config.toml
n_kv_head = 1
vocab_size = 4096
rope_base = 10000.0
qk_norm = true
tie_embeddings = false
init = "normal"
init_std_up = 0.0368
lr_mult_up = 0.975
beta2 = 0.95
lr_head = 0.00861
grad_clip = 2.0
seq_len = 256
train_tokens = 641400000
Each number is 500 + 50 x the weight over its row's rms, rounded and kept within 0 to 999. Layers, rows and columns count from 0. Numbers have three digits each. The size before them is the row's rms in percent of the matrix's.

# layer 4 MLP down (transposed), 704x256, rms 0.176, rows 365-392, columns 224-255
098:514459478410516447460533517517554543516449465446558427491471423574520451507579400557469491530542
101:547462533474418554490524470455477415584494528535476466526518473487457551483497486519502478667464
094:414464455494441516492518477489534510499543431403494508518595538530620469455475533486456439253555
106:482492611490369510395422402602541550558496429534581552535518495479542528509556531535536524432498
108:530523478523576564456389545495537520515469446468532536508481601434514501456558473526475531512408
098:492511438480485503532439520443422493464573553502494529508391537484430494573551489442485479558542
104:472448545571498495535539513468571511492491569513562487527428529548514499531551476497525542499450
095:437482572581477543522591454459487605442484466505485473468478439450477491585400525459392459202491
097:513506483518579435512448489470466453500500436450419469522529507430543613366499448425451489410556
100:475556512496436429562535550442458602472587589579477466455543496552470542556470505462464483412515
105:469568484470487447528557548479541532477444500505499544497363479567617464504621433490463409554495
094:523450417452457557506517486465486415499457485451483540494491550477527493365527488452549483349498
097:593477572512469444639411431519471432566505550418626520516521375578482482444509525599520495482544
097:393578508478485599406453483479503576528506516531509509502453556518512446525477501419452468204469
100:414378370560427493528406521470597474532570530475541461529597425549526471495486491489480512484508
098:519465503493474526435426663454544476467491431544595596513542543538480488570508552455454488621607
106:450551471596571554497526567502464473585468615476540488381505571477432479472499490436483449479506
094:358582422459492372565436531460516452423498505509432564542527530517488460507464511479479479353490
095:450475527460494405382481469509467592546501467389581449484521493464492480512507575532492527540539
097:494541542533501448497507523498514540558472537407484411517493468496458527519467522472503477438428
099:541522498448473596526540476537545524436599418473528457474542534498513501483499539538477457521458
105:498467473484543507542507528567492459464501430470556482499477484503566497543459590506480471607446
105:535556501448467462511488450524348424458497464552540507411522570519585457435507465517475520488463
099:584415420453561510410543547473472464560534489442522463608512533590570487555531423623511515449532
097:516503475477466582398471462504383512521510493515499458525421504454446538509543496556547519632482
099:530491520480491480467525622486588513528447492444568520519540462541478520479466539477499470691575
107:552464425498562513497599551512545483538422415457506453517507629527435439448406528498451553509512
091:458561484421479560556405469522418491449457499529519534418481481617557563535486588491541502427571
# layer 4 MLP gate, 704x256, rms 0.166, rows 366-393, columns 224-255
087:496449500482474528510611560600458436515504539540435450539509375469525527519495504526530507677489
093:567503626467521468493513476547520536497557573508457518495523478382544534473446498416501412483466
106:484462374500460533457564503469492479470502497527677460495495491469414565539413502436545473441487
103:470424547509455560366454488470552523487475442495575453594522438534512496583497569522551474453537
103:610554454497516483544485498577508465524507538444453498424462515576455497611578621533459486380437
102:466440533515395500464470450570490538430492506501520481438501495545548542478507508628480431478492
095:508474514599500601500544430451500565475508607546457512566505431484523555434465504465473523364492
104:535542517560442526522538459517503424530419549463534459435447454576450468495567586449562489493566
099:552513508468637559568513508445581404512456469435528461412500509438528496514525513562462568466555
104:584484514479555341497480441467414496465538502521518473512513485564572502458527434464451582461520
095:478555493440531434526602507554608533465520434535521448443480482517517463506530464533491464473482
099:381508515563485523453499508480524491481495522454485544550462492550535472474565481539468574425531
094:558541474450548528495467531551491486484561497537506479509420452545503532420417566517555539527443
098:493553548608494513485594451493471576367508524564490487435493507459464525486450438493479441471437
097:509556481530495428561618461490533573525509457528468536422510468581480504504476484518409544437477
099:468411451542627492495542585499508614473475529435483564390579461453486520471409470521453416468561
098:486621501472489497468487579531512446446512563552384521549675484497520565388525574546505533535457
101:402571602505499534542472531495475504625514516489473437487486548572521504353359597462553561558417
102:524523489440537573564469516605547551399474514475492510452478418567487554445478395502481460529535
098:530593492547527589553597495543588575487551541539534508474535512500515515476525498576565534460381
103:528535503517499510395448499506518439421462482494523518517515478467505561460564446511462490326533
099:435522515585456682421515473533479557452545521496526482513462477532570475454461494473479557492481
101:509471517400505488480544568469572517484491452519463408409418454575436526405514491573470450443459
096:459459537471459453458493517506477461535501503589489538480574544476560541501491529591502581501464
099:491563544478528528555511450481538475484476511460454499550507516549515556518551383528583490446551
104:557538560471456465457493531549517530508555460481495617493500564589566492528523493515479542548549
095:576520476582553542432590452461505609454524587384519538477472501465521484417470470458490426584476
097:579476490503463550407534560516517456553385482568377476528460415507408617509443500475518443394530
# layer 4 MLP up, 704x256, rms 0.178, rows 366-392, columns 224-255
085:418568508545504420457467505502484476440484478543478386476489496568500430513496397535521563478556
093:502455444533522456531452384551486523534528472530532496532472589553467534459616500456442511569441
102:463426574361519488498487470497528405573499543473466515516496523497537453438585473488520457507461
107:518506511584466519492558510486428547528633590440545446583451466514529459501506497477460578615454
097:507387514476463486576505544444508550494460403525459569541506498519475483464505431461445376523646
107:531478535463495529507562443493541436462407591497528568511414565488545438461491518635455465502467
087:534456504483477457474549460537529419454443535469578426463529556428483424449505448489524521558471
100:538508421417477434579540508575474508529545432466481512512499547423492510423507331538529498454559
098:544463467505467493512475577476463587468441536545505543467529555553551522545418484554573571541547
104:455444501632505552530527515525558597533521568563477519513427459531541480512475545474552519509425
095:421519409519619498464458565598550481526539464505436557448466453441565483409529536545523461474497
098:521403562479436542572499458509603540496632503460500564527457479537453471434514451453545558439466
093:518476524488436566439526512573565526505493528481484549564466531581435452570573490509516552578476
102:486532507513473538448504478420510477477461510470532422483494469523547510419514511530567583518446
093:403427543573455450499552472582453555552462553548478425587444553499540501479553457491541514583508
105:520550478491507548493474380457496457466484550573469526536450576474531543499414491596503381397526
096:495478500565471476501518519394451514381480486431481462389530482405368498510488446506648463463535
098:534480446487481592554378524484443498478529487457458450506469524540442483454489504523584493502514
101:570614523630454429530595532518525437582451618527453527511542506453559569523508516412502541537461
095:491546523514470412514420477353510561483436476538530419510498510505514470510546489456477494424508
104:462477475511463517503490553502480515474435459457492425487503506537553508547561510432533557559504
103:518511534515560567506522494485522561574426466484464658530418531482481530583545421424449512540537
097:514524324565574481490404582485401531627580482530623431401478490517479482538532425500526566528517
095:549481502521480428468482489424527503482585477476493499533489503474499432476438389498442547492465
097:454461571448488499480474535640514497421536517554462486547480465494485440490477535526505428555484
106:522568573493497486508563441517500548515586523614563540554591510505601524487489547523520542504505
100:515534596479452493554432441528480523564551484561455510479482477535523549528553545470507528494469